Each number is 50 + 12 x the weight over its row's rms, rounded and kept within 0 to 99. Layers, rows and columns count from 0. The size before them is the row's rms in percent of the matrix's.

# v: layer 2 attention value, 256x224, rms 0.0947, rows 165-191, columns 0-111
# o: layer 2 attention output (transposed), 256x224, rms 0.0783, rows 165-191, columns 0-111
# q: layer 2 attention query, 256x224, rms 0.0906, rows 192-195, columns 0-111
# k: layer 2 attention key, 256x224, rms 0.0813, rows 192-195, columns 0-111
v165 094:53 38 44 44 41 55 37 51 46 57 49 44 41 53 34 40 55 25 55 61 19 50 34 46 43 36 57 44 53 33 37 19 55 51 59 29 51 56 57 29 31 31 48 62 43 65 63 65 72 49 51 60 50 40 75 44 66 61 57 54 52 69 60 52 34 16 42 46 54 40 49 59 74 70 62 63 64 55 42 90 68 30 34 36 36 62 68 58 40 28 51 43 46 68 53 45 45 54 33 61 52 50 41 57 59 37 50 64 68 57 61 45
o165 084:44 54 55 59 62 54 73 18 54 42 58 56 53 36 57 49 57 73 29 29 70 42 61 52 54 53 50 27 41 60 61 64 54 52 56 62 51 44 49 73 62 38 50 52 58 36 28 38 36 57 44 45 48 47 30 41 44 37 54 46 60 51 48 59 55 88 57 56 47 77 65 56 33 48 59 21 39 50 49 17 39 71 50 60 49 41 28 56 39 60 48 49 45 40 50 55 55 46 44 51 54 54 70 55 50 54 51 36 54 52 55 54
v166 093:64 35 48 45 68 75 40 46 32 45 52 43 59 52 62 52 48 49 61 59 51 36 43 42 61 72 52 21 56 62 55 40 39 57 60 47 41 66 42 60 42 46 48 60 63 37 54 52 59 56 68 50 50 62 70 49 81 51 58 41 69 14 51 46 47 45 54 33 68 30 46 67 66 49 53 63 54 58 73 62 51 42 38 45 32 59 65 62 72 35 38 54 32 54 46 50 37 49 41 10 44 32 56 62 69 40 55 46 74 39 63 34
o166 083:53 56 51 68 48 35 64 45 54 50 27 50 31 47 54 46 70 48 42 68 58 62 58 54 51 36 52 64 45 51 53 60 60 47 59 48 48 52 66 51 47 34 58 47 55 46 37 30 58 30 32 48 45 34 31 30 23 48 46 70 50 85 59 54 57 60 68 63 56 51 63 51 45 49 63 37 43 43 33 45 47 58 59 54 62 55 58 70 47 64 55 37 58 34 61 36 67 44 51 44 55 72 75 51 39 63 58 61 35 45 33 61
v167 095:55 66 40 44 54 42 52 52 33 71 64 41 54 57 32 60 56 66 45 69 58 33 36 55 33 47 49 48 46 41 57 22 39 40 63 58 44 18 59 64 51 47 62 38 47 70 39 71 49 51 74 60 63 42 66 52 57 52 48 47 20 57 53 63 66 46 64 38 52 66 37 53 58 64 51 73 52 52 37 45 37 61 53 36 33 34 43 27 64 49 47 46 54 51 50 44 39 57 38 61 37 49 52 49 20 43 37 38 47 36 54 52
o167 083:61 41 42 52 49 54 49 48 61 45 56 46 61 32 66 49 50 39 61 37 38 65 69 56 69 54 49 62 43 40 39 63 56 55 54 55 52 79 41 35 54 51 51 64 55 24 47 31 58 70 35 58 52 42 19 43 38 67 58 50 71 52 47 39 27 60 26 48 33 51 71 58 51 29 49 38 51 47 65 50 59 52 49 67 74 58 52 55 36 50 39 63 54 49 36 41 58 48 63 51 47 38 58 58 78 48 68 33 53 52 60 32
v168 096:39 51 29 53 46 39 38 51 49 58 51 48 32 49 46 44 75 43 59 34 50 53 60 55 43 26 51 52 59 61 39 46 52 44 34 27 36 59 49 43 55 60 60 39 53 64 70 57 45 47 33 42 64 31 22 70 56 41 62 45 53 27 47 29 35 53 45 54 45 47 56 47 43 47 61 53 54 61 52 54 59 42 47 31 50 82 53 67 53 26 42 39 63 48 59 52 42 49 60 39 68 51 28 72 49 27 56 68 62 42 49 72
o168 088:53 33 45 50 78 60 43 45 44 45 50 59 69 37 17 65 43 64 41 47 23 51 30 35 39 80 47 45 54 58 58 48 49 47 57 44 44 36 41 67 45 38 29 48 53 44 47 52 39 63 70 63 44 68 75 57 45 45 33 60 44 63 43 69 45 50 52 53 74 57 50 59 47 49 42 54 50 52 52 55 36 48 54 53 48 43 44 53 47 71 41 64 44 50 38 58 48 51 46 59 31 60 63 28 45 61 36 45 59 68 67 53
v169 100:62 58 55 26 47 60 58 64 49 36 59 27 46 53 63 62 35 41 31 51 45 66 60 51 52 55 51 55 53 65 51 44 37 48 40 24 37 56 34 47 54 36 58 50 42 53 51 56 45 44 45 43 59 23 61 58 56 53 51 54 78 27 49 50 61 49 68 35 51 55 67 73 39 55 50 55 72 46 37 56 39 66 65 49 51 35 55 62 41 61 54 37 72 26 67 32 59 36 63 36 52 39 63 57 40 68 51 41 51 40 59 12
o169 081:43 46 50 55 45 45 37 36 36 46 60 63 45 69 52 51 41 48 60 38 42 55 35 54 61 49 43 33 61 40 51 63 61 47 45 81 76 36 56 60 51 56 30 48 54 46 52 60 45 51 40 57 50 71 42 47 45 30 55 35 32 73 34 36 49 33 56 71 52 54 19 20 74 50 46 47 58 34 52 47 48 48 37 47 38 63 62 31 58 34 58 43 56 64 49 46 56 59 51 60 74 55 61 43 49 25 49 70 49 39 39 68
v170 092:45 49 68 49 34 45 51 59 23 57 48 63 53 79 54 35 28 45 63 65 68 54 56 48 62 59 54 52 46 42 65 33 29 57 66 69 54 34 37 76 58 50 69 47 59 48 58 61 50 69 54 58 65 61 53 47 33 43 51 46 47 41 68 52 38 60 53 44 62 58 50 38 55 61 61 54 56 52 65 60 44 52 56 34 53 41 29 26 62 50 39 46 45 43 62 40 42 48 42 45 58 61 47 61 45 48 37 42 48 28 47 47
o170 090:64 47 19 67 41 52 38 43 59 37 58 50 45 33 45 43 63 70 41 51 47 59 49 50 40 39 54 35 66 39 36 62 62 49 49 36 51 51 77 12 53 32 36 75 53 65 31 49 50 43 44 58 38 44 47 44 52 67 55 54 72 63 46 41 53 45 43 59 42 43 43 66 51 39 53 68 45 82 31 34 56 54 27 50 41 57 60 70 42 55 59 61 44 41 52 66 30 71 60 52 50 38 46 55 76 50 52 36 38 54 46 52
v171 094:40 34 58 51 48 48 59 30 43 44 64 52 64 46 70 43 45 37 54 22 42 62 49 53 53 44 42 54 51 36 37 61 58 66 68 32 36 34 59 41 67 51 26 39 66 58 55 38 50 48 49 54 40 41 39 68 58 60 71 33 47 42 53 38 29 60 71 44 36 36 46 48 47 53 36 63 69 55 37 62 49 48 66 42 36 53 45 52 52 64 70 58 74 65 56 59 67 37 43 44 56 53 57 66 71 80 64 57 58 48 41 33
o171 084:57 55 39 36 60 43 41 51 54 40 37 52 35 62 30 69 52 56 43 62 46 22 22 60 48 60 62 35 45 63 52 43 23 52 23 72 60 43 75 54 56 43 44 67 29 52 64 62 40 55 37 32 48 53 78 50 39 22 37 45 57 53 53 50 68 51 47 61 59 62 40 58 44 48 62 40 37 30 54 54 60 44 37 58 47 59 45 44 40 47 40 56 42 48 59 44 51 52 52 44 64 42 52 18 20 25 49 48 53 59 50 68
v172 091:41 38 62 30 86 37 44 52 51 68 49 53 64 55 44 39 62 64 50 48 54 45 61 31 54 61 38 68 45 55 69 75 48 33 41 51 45 42 48 50 49 50 58 34 24 54 38 20 71 52 56 51 63 51 61 71 54 23 71 62 62 49 35 70 42 29 40 64 76 45 56 46 36 57 69 61 26 49 35 48 40 56 64 40 32 32 51 44 59 40 40 51 48 60 46 64 38 30 49 59 67 60 79 51 47 70 37 33 37 60 36 44
o172 088:49 59 19 58 33 56 61 61 42 41 48 49 60 48 51 58 56 46 34 54 25 64 32 54 43 56 47 53 46 53 29 51 55 49 61 45 78 60 50 46 54 26 42 50 70 25 38 63 41 73 44 43 41 52 35 34 41 63 33 33 50 58 75 42 47 52 57 42 44 64 30 61 64 47 44 39 64 51 60 64 43 41 26 65 79 64 63 62 65 37 42 50 71 38 42 43 57 47 62 60 41 42 51 60 75 35 59 49 45 36 58 55
v173 093:45 60 37 63 50 28 47 48 40 45 51 60 36 55 33 56 46 57 68 70 64 63 61 49 60 58 57 39 63 50 49 63 36 41 43 52 57 36 48 41 45 53 73 41 45 56 55 59 41 45 80 44 43 40 48 63 44 19 67 46 49 47 42 53 45 49 35 56 52 59 55 52 45 58 61 36 42 29 37 65 32 54 63 27 62 58 46 33 35 46 52 39 43 52 42 44 39 55 57 59 64 56 56 43 47 57 12 52 52 55 73 56
o173 080:62 30 24 51 44 68 67 33 60 53 79 51 70 31 38 43 32 72 36 23 41 52 49 50 52 38 41 50 54 43 49 35 71 55 55 53 45 53 57 42 55 38 39 63 57 43 37 31 49 58 42 49 62 55 50 35 53 70 45 38 54 60 67 54 47 43 58 55 39 54 54 73 49 53 31 70 49 66 52 46 57 71 20 76 32 44 38 46 53 48 55 46 79 55 38 48 47 67 39 57 34 20 55 57 59 42 66 48 42 41 45 42
v174 097:50 61 50 76 37 45 72 44 50 65 32 66 71 46 43 52 41 40 35 57 67 45 41 49 29 49 30 55 41 57 59 57 86 47 68 63 58 71 65 52 49 43 44 58 51 58 22 34 49 59 43 37 49 73 40 38 48 56 30 39 59 65 36 35 37 52 56 56 28 67 60 67 44 38 64 51 72 47 33 57 52 44 59 47 41 54 50 55 44 71 54 79 58 46 39 53 56 52 34 36 55 61 57 50 57 52 36 35 45 21 56 41
o174 087:38 36 45 32 51 59 30 50 50 32 80 38 42 55 66 66 49 55 47 46 66 53 40 51 62 45 44 36 48 35 46 38 35 62 46 43 49 36 54 53 62 46 43 40 52 50 72 94 46 59 45 58 47 42 35 44 76 48 64 49 41 46 68 61 69 62 33 60 47 43 49 36 53 57 53 58 46 52 61 42 50 56 50 43 35 51 50 40 65 30 36 31 31 45 59 43 46 43 59 56 55 23 52 51 44 38 57 42 72 70 36 64
v175 090:51 31 77 28 22 57 55 62 65 59 56 64 51 65 33 53 74 50 45 62 40 61 53 39 40 55 45 35 37 49 46 59 52 44 69 47 47 58 47 41 65 41 25 74 29 73 45 50 47 50 49 48 31 46 65 45 44 42 46 47 56 61 29 54 40 51 55 47 50 47 45 61 65 52 41 36 65 45 36 57 40 44 48 70 44 49 49 56 62 67 29 58 44 56 45 29 43 46 47 46 42 48 27 47 75 38 56 37 78 52 33 44
o175 076:40 70 21 75 65 62 50 46 46 37 49 55 42 46 67 43 57 45 40 46 70 38 59 73 70 41 60 54 60 61 49 36 49 57 37 51 47 54 60 52 28 60 56 25 56 25 47 53 49 65 57 54 55 38 41 66 73 54 48 49 54 43 58 49 58 63 47 69 52 53 65 40 30 54 43 50 52 40 58 42 63 52 52 41 29 57 33 49 26 46 58 43 47 48 67 41 53 51 54 38 58 56 42 52 35 50 32 58 39 46 57 67
v176 093:56 53 50 44 63 63 35 42 37 53 40 41 58 58 59 42 56 57 46 49 36 39 57 48 50 44 56 32 43 48 46 57 24 43 64 44 43 49 67 40 51 60 46 26 46 57 56 49 55 54 84 55 39 44 69 40 63 49 55 40 61 38 69 51 56 48 34 29 59 66 47 45 53 43 55 47 43 32 75 59 42 34 53 51 51 14 52 28 46 63 56 73 57 57 53 49 65 54 50 48 53 70 78 50 38 52 45 67 44 52 47 63
o176 074:54 50 51 58 40 47 75 53 69 48 57 70 38 53 46 61 44 40 36 63 42 45 51 49 51 68 38 70 45 51 48 60 69 37 40 50 47 60 44 47 53 38 24 59 61 45 49 33 63 46 22 44 58 67 33 61 21 46 36 57 38 74 37 66 35 48 72 53 40 56 49 74 59 45 44 47 46 61 54 37 57 67 36 35 67 64 63 77 36 44 68 25 57 42 45 61 28 54 44 63 49 34 36 55 53 37 45 50 49 51 52 33
v177 101:64 39 68 39 40 62 53 55 60 48 54 46 71 44 61 63 40 41 54 46 43 59 37 68 39 62 49 34 45 44 40 39 65 42 65 40 51 57 43 49 36 51 68 69 38 48 57 32 57 70 37 58 60 52 70 45 54 42 51 43 45 54 65 49 57 32 68 61 57 66 73 47 33 39 50 54 48 35 66 45 51 45 57 52 41 30 50 52 43 57 68 69 40 44 41 56 37 44 69 42 45 49 42 66 54 46 58 69 52 47 69 42
o177 089:43 55 40 61 52 54 41 48 51 48 34 57 25 65 46 35 68 60 47 56 70 45 57 40 39 43 46 61 36 50 69 67 31 65 44 56 56 40 70 36 43 63 40 37 44 53 47 64 48 22 45 35 42 42 37 39 45 55 56 56 56 48 49 45 64 64 45 31 42 59 34 43 64 36 44 28 54 66 35 51 62 44 38 50 61 66 49 61 61 58 56 30 48 43 65 56 58 61 35 39 67 64 50 53 17 45 46 37 55 65 32 53
v178 101:40 48 41 58 40 34 56 65 33 49 64 56 54 46 35 48 63 58 60 68 56 50 57 48 48 43 49 49 56 48 16 40 55 71 34 55 56 28 45 46 41 51 57 37 60 64 74 60 50 36 36 41 60 37 51 55 41 70 33 48 26 44 40 56 64 41 53 72 57 53 56 50 49 53 63 45 31 51 46 44 60 62 67 40 47 58 60 67 39 49 43 57 46 68 62 41 35 47 22 62 58 53 61 45 53 37 43 38 55 72 37 50
o178 088:37 57 42 50 46 54 31 62 65 51 48 60 47 34 55 46 35 55 42 43 33 56 58 50 55 69 50 64 43 39 86 31 55 39 74 43 57 56 16 46 63 52 58 64 56 38 27 40 48 44 49 62 50 29 48 54 56 69 76 59 49 38 37 57 42 52 55 27 54 46 43 56 50 55 34 55 52 42 50 59 47 44 38 59 45 46 48 29 57 48 47 31 49 42 58 49 62 46 58 40 38 38 48 47 54 70 64 61 55 29 68 58
v179 100:41 44 58 39 39 50 51 37 40 58 41 42 65 40 64 45 70 27 46 59 40 52 68 62 34 36 44 58 63 66 62 38 66 47 57 50 41 49 46 52 39 53 43 22 45 46 38 60 49 54 36 47 60 72 47 51 54 51 51 44 42 79 40 45 40 54 61 71 56 36 60 63 46 60 53 56 57 66 39 52 51 63 66 43 47 41 66 42 39 33 71 35 64 55 64 45 31 41 56 51 28 29 59 54 38 49 48 45 33 45 47 49
o179 089:51 51 54 62 54 72 52 49 39 37 59 53 41 56 47 60 39 58 50 41 66 51 40 33 50 64 35 12 37 53 43 62 42 67 39 54 67 37 63 32 51 37 67 65 48 45 53 62 47 52 53 43 41 25 44 47 53 46 59 45 73 25 65 37 77 50 54 45 43 55 48 44 53 45 33 41 59 40 58 51 45 38 46 47 65 60 22 47 79 55 39 75 31 49 52 58 67 50 50 44 78 52 43 51 64 52 63 40 63 43 54 52
v180 095:48 40 80 33 51 36 26 49 26 54 42 58 43 64 50 39 46 49 49 48 54 69 43 60 51 42 53 37 51 36 70 57 30 51 52 36 63 62 47 32 28 68 59 35 53 53 34 38 55 69 43 52 54 32 66 65 53 45 61 51 57 49 43 35 58 47 55 49 60 08 21 62 65 53 51 60 45 59 25 43 61 51 56 41 49 39 63 56 65 40 54 36 40 58 54 42 32 33 57 54 50 22 44 45 43 20 48 53 53 63 58 70
o180 081:51 68 15 71 52 56 79 41 49 56 56 36 49 42 46 59 66 62 54 61 60 28 60 25 59 60 42 46 36 56 37 69 50 42 55 55 67 51 62 59 37 36 41 71 39 40 61 50 47 23 68 44 49 60 48 57 28 39 36 60 44 58 69 59 58 54 71 34 40 92 69 44 50 47 41 43 58 33 61 41 46 53 42 69 56 52 45 46 40 46 49 47 63 40 43 47 78 51 16 65 61 47 54 70 56 66 53 65 61 36 50 33
v181 093:60 60 56 36 49 34 41 58 54 55 33 50 40 28 40 32 39 49 59 56 44 33 43 66 38 57 50 65 56 47 62 42 44 51 52 64 66 61 38 64 65 60 45 69 65 62 29 66 41 65 42 51 80 26 56 40 50 48 52 45 53 34 48 52 38 61 46 57 67 64 37 52 56 43 41 48 42 25 55 58 70 44 34 56 60 47 56 34 52 69 32 49 48 45 30 32 44 55 45 55 83 35 48 34 44 64 27 48 37 49 72 89
o181 080:45 44 67 64 38 54 42 33 61 59 70 45 58 55 53 57 44 32 53 53 57 37 44 38 54 50 65 52 47 39 53 54 57 45 59 47 40 39 45 34 42 52 51 34 51 45 54 51 62 17 60 53 45 78 41 75 56 59 46 50 44 50 35 34 41 54 40 32 37 32 81 38 49 45 54 67 61 70 52 39 37 41 59 38 34 39 44 68 58 34 52 48 35 39 78 74 38 55 65 55 25 57 40 63 47 31 53 62 66 33 55 20
v182 094:33 53 44 57 53 53 41 52 71 54 58 54 79 42 61 33 43 48 66 28 44 46 55 55 63 50 55 51 62 64 40 60 80 55 62 48 46 59 42 58 68 33 40 57 64 47 33 55 70 58 53 47 38 42 53 75 62 43 51 53 34 36 54 64 44 30 52 40 32 36 42 74 21 44 42 70 49 34 37 35 53 56 42 62 61 52 52 63 52 41 40 49 68 41 39 38 61 42 79 38 47 53 47 49 56 33 49 76 54 50 62 61
o182 075:72 38 59 44 66 53 51 44 44 35 18 48 38 62 39 63 62 64 54 56 47 54 61 41 37 45 29 29 46 37 55 52 33 58 45 52 57 41 60 40 26 67 63 36 36 53 77 48 34 38 55 32 54 44 52 17 48 45 45 58 74 43 54 48 52 55 52 61 69 57 72 38 70 54 49 25 53 51 68 50 49 29 67 43 55 62 58 70 67 48 69 38 56 56 56 65 39 56 24 33 62 59 57 57 28 48 42 34 63 60 47 45
v183 104:62 46 49 42 64 63 59 58 48 49 58 48 32 60 67 54 37 43 55 48 37 44 54 36 50 41 32 56 30 58 62 62 54 62 57 58 25 62 51 44 39 11 40 58 51 45 39 39 44 61 29 65 61 52 45 49 54 56 42 36 70 56 67 59 67 51 63 30 34 55 40 74 38 52 53 41 81 53 54 64 57 47 33 62 40 53 34 69 48 54 36 84 59 60 43 52 36 56 46 46 40 21 58 62 56 48 65 40 59 41 33 43
o183 107:46 56 66 56 46 43 45 40 43 39 44 42 50 42 64 53 48 50 39 56 48 54 32 67 43 60 51 56 57 43 49 50 54 47 41 77 65 44 52 52 58 77 50 49 50 47 68 74 43 34 56 34 43 46 44 54 61 22 52 61 41 62 35 47 45 43 67 65 56 47 64 32 42 50 53 30 30 26 36 48 55 47 60 34 38 56 58 40 74 42 41 40 47 29 76 35 71 35 64 51 54 71 50 41 48 27 36 59 69 48 58 31
v184 096:41 50 70 59 56 42 49 52 55 38 66 46 32 63 50 64 29 47 50 37 55 50 58 42 37 59 48 44 46 46 45 56 40 51 33 42 65 43 56 75 56 40 49 46 34 56 27 45 43 48 30 54 49 43 35 59 74 45 47 69 41 57 43 58 36 42 63 51 35 42 68 63 51 40 31 48 49 49 31 53 42 61 41 51 39 33 48 45 34 52 60 40 54 49 36 40 82 40 50 67 28 52 38 56 54 46 72 56 58 50 44 31
o184 088:86 53 49 29 51 41 41 28 47 44 49 31 69 55 60 42 71 49 50 49 37 62 54 56 69 53 69 49 42 60 52 27 49 44 55 67 33 66 61 55 52 47 43 52 60 62 60 41 48 71 71 44 55 73 57 50 45 39 47 21 62 46 48 39 47 58 28 40 60 62 40 53 52 61 60 32 48 48 60 42 53 43 49 57 55 80 32 32 61 56 45 64 65 60 47 62 40 63 41 21 62 50 32 54 55 59 54 47 38 58 75 48
v185 096:66 51 47 65 51 52 42 47 65 55 22 28 37 58 81 31 45 51 48 48 48 51 37 49 45 44 55 53 69 54 44 51 51 72 45 49 40 52 52 50 51 68 64 54 74 35 54 54 56 51 43 52 49 37 58 45 42 48 57 31 34 44 65 42 42 66 54 43 42 62 62 48 49 61 43 16 32 33 76 36 55 19 42 41 48 51 56 29 40 47 43 54 43 59 44 56 51 45 43 47 65 47 58 62 37 55 55 54 65 60 44 49
o185 090:51 55 59 37 53 78 67 52 57 63 52 54 39 39 19 48 58 47 60 63 57 29 52 45 52 41 32 38 32 41 49 75 38 46 48 43 41 46 49 50 47 49 39 38 37 66 55 48 47 58 47 53 39 54 62 59 49 42 27 69 77 42 47 56 70 32 39 61 58 47 25 50 49 50 53 75 52 49 44 48 61 61 70 36 66 39 42 58 52 46 64 43 47 41 41 81 40 64 46 42 39 64 49 47 66 63 38 53 27 53 43 56
v186 103:39 57 44 38 76 46 58 18 26 49 54 54 21 68 52 36 33 59 78 55 59 32 44 84 61 42 42 48 73 62 69 45 59 51 53 55 55 59 57 58 53 43 58 25 46 37 31 54 35 55 58 40 65 41 47 40 59 46 75 58 69 47 45 37 48 46 59 49 65 75 64 44 60 63 54 56 55 32 76 55 40 56 62 37 54 54 68 60 58 57 38 32 53 59 57 25 51 47 49 48 52 53 51 64 32 28 61 45 50 49 61 59
o186 091:62 45 54 45 40 48 53 58 64 63 59 45 48 44 43 51 62 58 36 55 49 58 54 26 42 50 47 41 33 35 35 55 54 41 51 54 41 37 67 64 49 45 39 50 59 72 68 44 69 37 60 44 44 84 45 47 26 45 20 50 53 71 36 49 49 57 42 44 29 41 72 69 44 35 55 35 48 61 36 39 62 55 39 47 45 44 26 42 51 33 70 32 43 46 44 83 41 53 40 43 51 50 57 60 70 67 39 48 38 53 52 44
v187 096:52 52 61 49 63 59 46 64 23 62 31 59 48 59 58 48 52 57 50 67 36 57 60 46 52 59 60 55 65 31 41 57 23 61 43 55 33 75 41 53 49 59 43 49 70 75 59 45 62 50 60 47 38 33 64 43 32 36 51 44 60 55 55 31 59 47 49 52 68 40 40 38 53 61 51 58 54 63 52 61 49 35 58 54 56 64 47 60 58 26 48 56 40 61 52 54 17 44 31 39 40 71 51 58 71 45 64 46 67 51 27 57
o187 085:42 61 30 66 44 55 61 41 65 51 49 52 49 35 43 56 71 42 52 71 56 35 28 51 37 33 39 48 28 76 49 43 54 44 46 43 70 50 62 33 48 31 53 70 40 22 30 49 60 31 52 62 63 52 49 58 61 49 44 44 51 66 60 59 28 45 64 54 40 53 50 61 30 40 60 42 57 37 33 55 54 51 32 45 43 49 65 68 28 50 45 43 69 41 55 51 61 52 62 39 47 50 60 21 46 54 36 64 48 50 60 43
v188 098:59 57 58 41 46 35 54 60 67 60 43 58 58 36 52 45 37 28 54 48 50 42 47 35 58 62 59 55 44 56 42 61 36 29 49 51 60 31 49 58 48 56 53 70 48 50 41 57 52 47 33 51 51 30 35 51 49 45 44 60 76 50 59 54 67 58 77 47 64 28 44 57 52 41 53 57 43 38 34 44 51 58 53 17 51 39 48 51 45 53 36 36 51 62 36 23 29 49 32 59 76 41 40 43 58 52 61 48 71 54 52 37
o188 092:63 49 42 56 49 68 54 44 34 40 57 35 49 58 53 48 49 62 43 43 53 49 32 55 55 47 40 43 51 22 55 43 42 75 45 61 63 61 42 42 43 34 37 28 62 49 46 33 56 32 59 46 49 71 53 40 59 63 44 50 41 49 47 48 60 49 30 48 36 60 64 46 46 60 36 27 60 55 61 46 43 47 57 84 46 60 39 53 78 26 59 61 60 52 71 73 60 49 45 43 39 46 40 75 46 53 42 59 43 30 46 53
v189 102:48 38 45 52 30 45 55 46 64 57 67 28 45 64 51 61 59 69 70 50 41 50 50 48 75 41 55 43 42 74 61 44 55 68 35 49 20 52 58 67 45 43 41 70 74 42 41 55 57 55 42 66 42 81 42 51 41 46 76 58 47 51 45 33 71 85 64 22 60 60 56 39 55 68 38 63 49 39 58 31 44 61 43 26 32 53 40 57 53 40 37 37 47 42 27 56 44 44 53 54 51 30 43 55 71 68 58 63 56 82 67 19
o189 109:67 60 63 38 80 50 24 75 57 50 31 42 41 32 46 45 44 39 50 48 54 56 52 52 27 47 48 68 54 36 37 56 59 65 63 58 62 40 42 63 59 57 49 36 34 48 63 35 47 55 57 37 47 42 59 58 61 54 49 58 65 46 48 62 65 23 26 66 44 25 33 46 46 48 51 44 56 44 29 83 72 41 69 67 53 45 42 38 53 56 57 67 58 48 48 42 59 59 63 34 45 72 46 56 26 60 40 50 46 32 26 68
v190 105:53 63 42 39 50 58 24 53 48 42 50 47 39 74 48 71 64 63 28 58 50 34 62 47 55 38 70 57 48 63 56 71 25 60 54 51 51 50 43 50 40 73 73 58 65 39 33 72 53 58 54 47 47 63 53 74 48 54 48 55 36 48 42 35 61 82 47 55 83 45 46 47 28 49 70 33 64 57 74 37 37 54 46 33 60 76 59 39 53 48 19 41 71 57 51 32 56 79 49 57 47 43 45 56 53 33 59 62 56 61 55 52
o190 087:67 43 51 56 50 57 78 57 58 54 41 57 49 22 42 41 51 27 77 52 47 62 43 40 47 56 35 49 51 37 45 58 61 69 44 67 66 40 39 43 85 30 46 46 42 38 60 17 63 36 44 51 49 46 39 39 52 63 52 44 78 45 50 52 48 29 47 61 42 56 55 53 64 47 26 63 37 50 36 64 66 41 55 58 50 24 44 42 51 44 70 77 42 57 41 64 43 38 60 59 40 62 48 58 50 79 35 43 37 26 40 38
v191 091:32 58 56 46 44 54 69 59 57 80 65 44 70 42 45 42 59 55 47 65 57 66 49 54 66 60 42 49 44 69 47 37 42 58 37 58 23 58 35 35 36 75 43 52 62 44 79 39 42 55 49 43 57 23 60 52 60 54 46 48 36 37 66 48 47 40 40 44 62 32 46 64 45 41 33 55 63 73 51 41 74 31 49 56 51 59 66 35 61 41 32 48 68 55 58 52 62 49 45 37 41 90 42 39 60 53 61 68 58 51 42 49
o191 081:60 34 47 55 80 50 37 53 42 40 28 80 35 64 56 57 48 46 60 47 40 35 22 65 41 45 52 51 54 52 54 56 41 48 54 36 52 43 38 51 64 34 43 55 58 54 41 60 43 55 64 59 35 54 45 51 14 43 39 59 34 50 43 59 44 42 51 62 53 49 49 35 72 70 65 56 38 35 68 54 27 59 60 33 66 62 68 89 34 62 42 57 33 40 45 52 36 53 52 49 52 40 68 49 27 41 32 46 38 61 53 50
q192 114:45 54 40 76 77 52 38 52 55 53 45 43 55 47 71 76 52 39 43 34 51 52 52 38 48 37 61 57 51 47 52 49 09 43 40 69 50 33 38 44 63 68 35 60 30 25 59 52 30 48 66 75 42 65 60 44 61 25 51 56 61 44 51 56 53 54 43 31 59 46 56 22 65 52 48 64 52 65 43 23 46 21 50 51 40 60 47 62 56 55 42 46 47 62 25 46 59 60 45 59 44 29 56 54 43 47 63 63 52 30 55 45
k192 113:06 38 60 49 29 40 43 55 57 73 39 66 49 36 57 60 54 66 70 61 41 49 56 37 53 38 38 44 42 55 52 56 72 60 62 50 39 57 30 53 42 59 39 27 59 68 48 51 51 61 48 52 64 38 49 41 58 60 58 64 46 59 52 28 52 51 39 44 60 50 42 66 41 63 62 46 60 45 38 69 57 58 53 57 67 46 61 55 34 73 57 51 06 55 60 44 52 54 61 30 59 35 41 27 48 59 51 38 60 67 49 58
q193 111:64 58 48 44 55 42 44 58 72 60 34 60 44 51 30 68 50 68 51 54 50 61 45 47 46 58 65 51 51 59 27 34 50 44 38 46 37 54 57 50 62 41 56 54 56 88 47 54 44 71 41 62 53 48 71 32 43 45 53 39 59 61 73 65 58 42 46 39 40 60 61 32 46 66 40 42 30 59 29 53 45 38 49 50 46 35 56 57 40 51 59 45 51 48 57 38 68 60 47 33 72 43 36 40 55 46 31 41 69 49 28 42
k193 109:51 44 53 48 64 64 35 42 52 57 44 38 39 12 59 56 78 50 51 62 57 33 39 52 57 62 47 32 43 50 50 53 52 42 62 45 37 68 43 53 55 63 72 48 32 43 37 55 54 47 54 50 41 47 32 55 32 70 62 41 49 35 60 41 47 57 56 67 62 44 40 54 76 41 70 66 53 63 74 64 36 63 50 44 65 48 22 56 52 28 61 73 44 39 44 62 44 56 48 71 30 30 43 63 72 62 58 53 50 49 73 31
q194 116:49 56 64 25 60 39 55 56 43 51 26 56 63 75 53 52 44 59 45 53 52 62 63 63 45 62 36 47 61 62 42 43 64 45 30 63 64 54 34 53 53 52 38 29 55 59 51 37 55 37 52 48 27 61 68 52 44 52 56 75 68 44 49 46 39 63 35 52 43 56 68 53 66 45 68 37 35 41 30 58 33 40 24 55 61 48 54 43 55 72 45 65 44 78 52 23 39 51 47 61 63 52 38 70 57 62 42 25 44 45 49 61
k194 107:35 64 40 59 46 31 32 69 43 53 47 37 56 50 67 47 56 32 68 46 47 43 39 62 37 62 64 25 44 47 42 62 59 53 65 57 26 24 68 55 70 57 59 40 53 70 39 60 52 66 56 41 49 54 41 74 35 49 22 49 53 68 39 69 60 58 35 70 47 41 63 55 66 53 53 57 58 40 29 41 47 58 74 41 45 67 59 60 39 47 69 27 47 36 29 67 55 49 44 35 60 43 55 39 58 69 58 44 60 59 39 56
q195 122:53 50 37 49 40 48 54 45 53 37 69 33 49 65 37 46 68 46 56 51 34 42 70 58 53 47 55 47 42 33 54 52 45 31 58 54 38 55 81 66 38 62 51 49 49 46 30 53 37 61 33 25 56 42 18 59 40 52 56 42 24 64 69 56 44 38 55 56 55 40 56 53 49 38 51 42 07 40 56 40 48 46 34 43 58 39 39 42 49 49 56 30 27 38 53 51 46 54 60 53 65 57 68 29 60 40 48 54 43 56 55 59
k195 115:62 34 68 64 57 65 71 49 49 69 43 43 76 36 51 49 37 42 44 43 57 22 40 41 55 29 65 79 35 62 49 53 56 50 35 52 59 34 40 38 47 54 53 67 51 40 65 63 49 58 53 48 59 52 86 44 65 55 58 47 51 31 45 53 52 35 41 28 35 42 66 44 42 39 33 66 55 66 71 57 50 50 36 62 67 60 66 61 39 35 71 47 64 60 18 42 62 69 49 60 42 57 42 67 38 26 44 28 52 57 51 51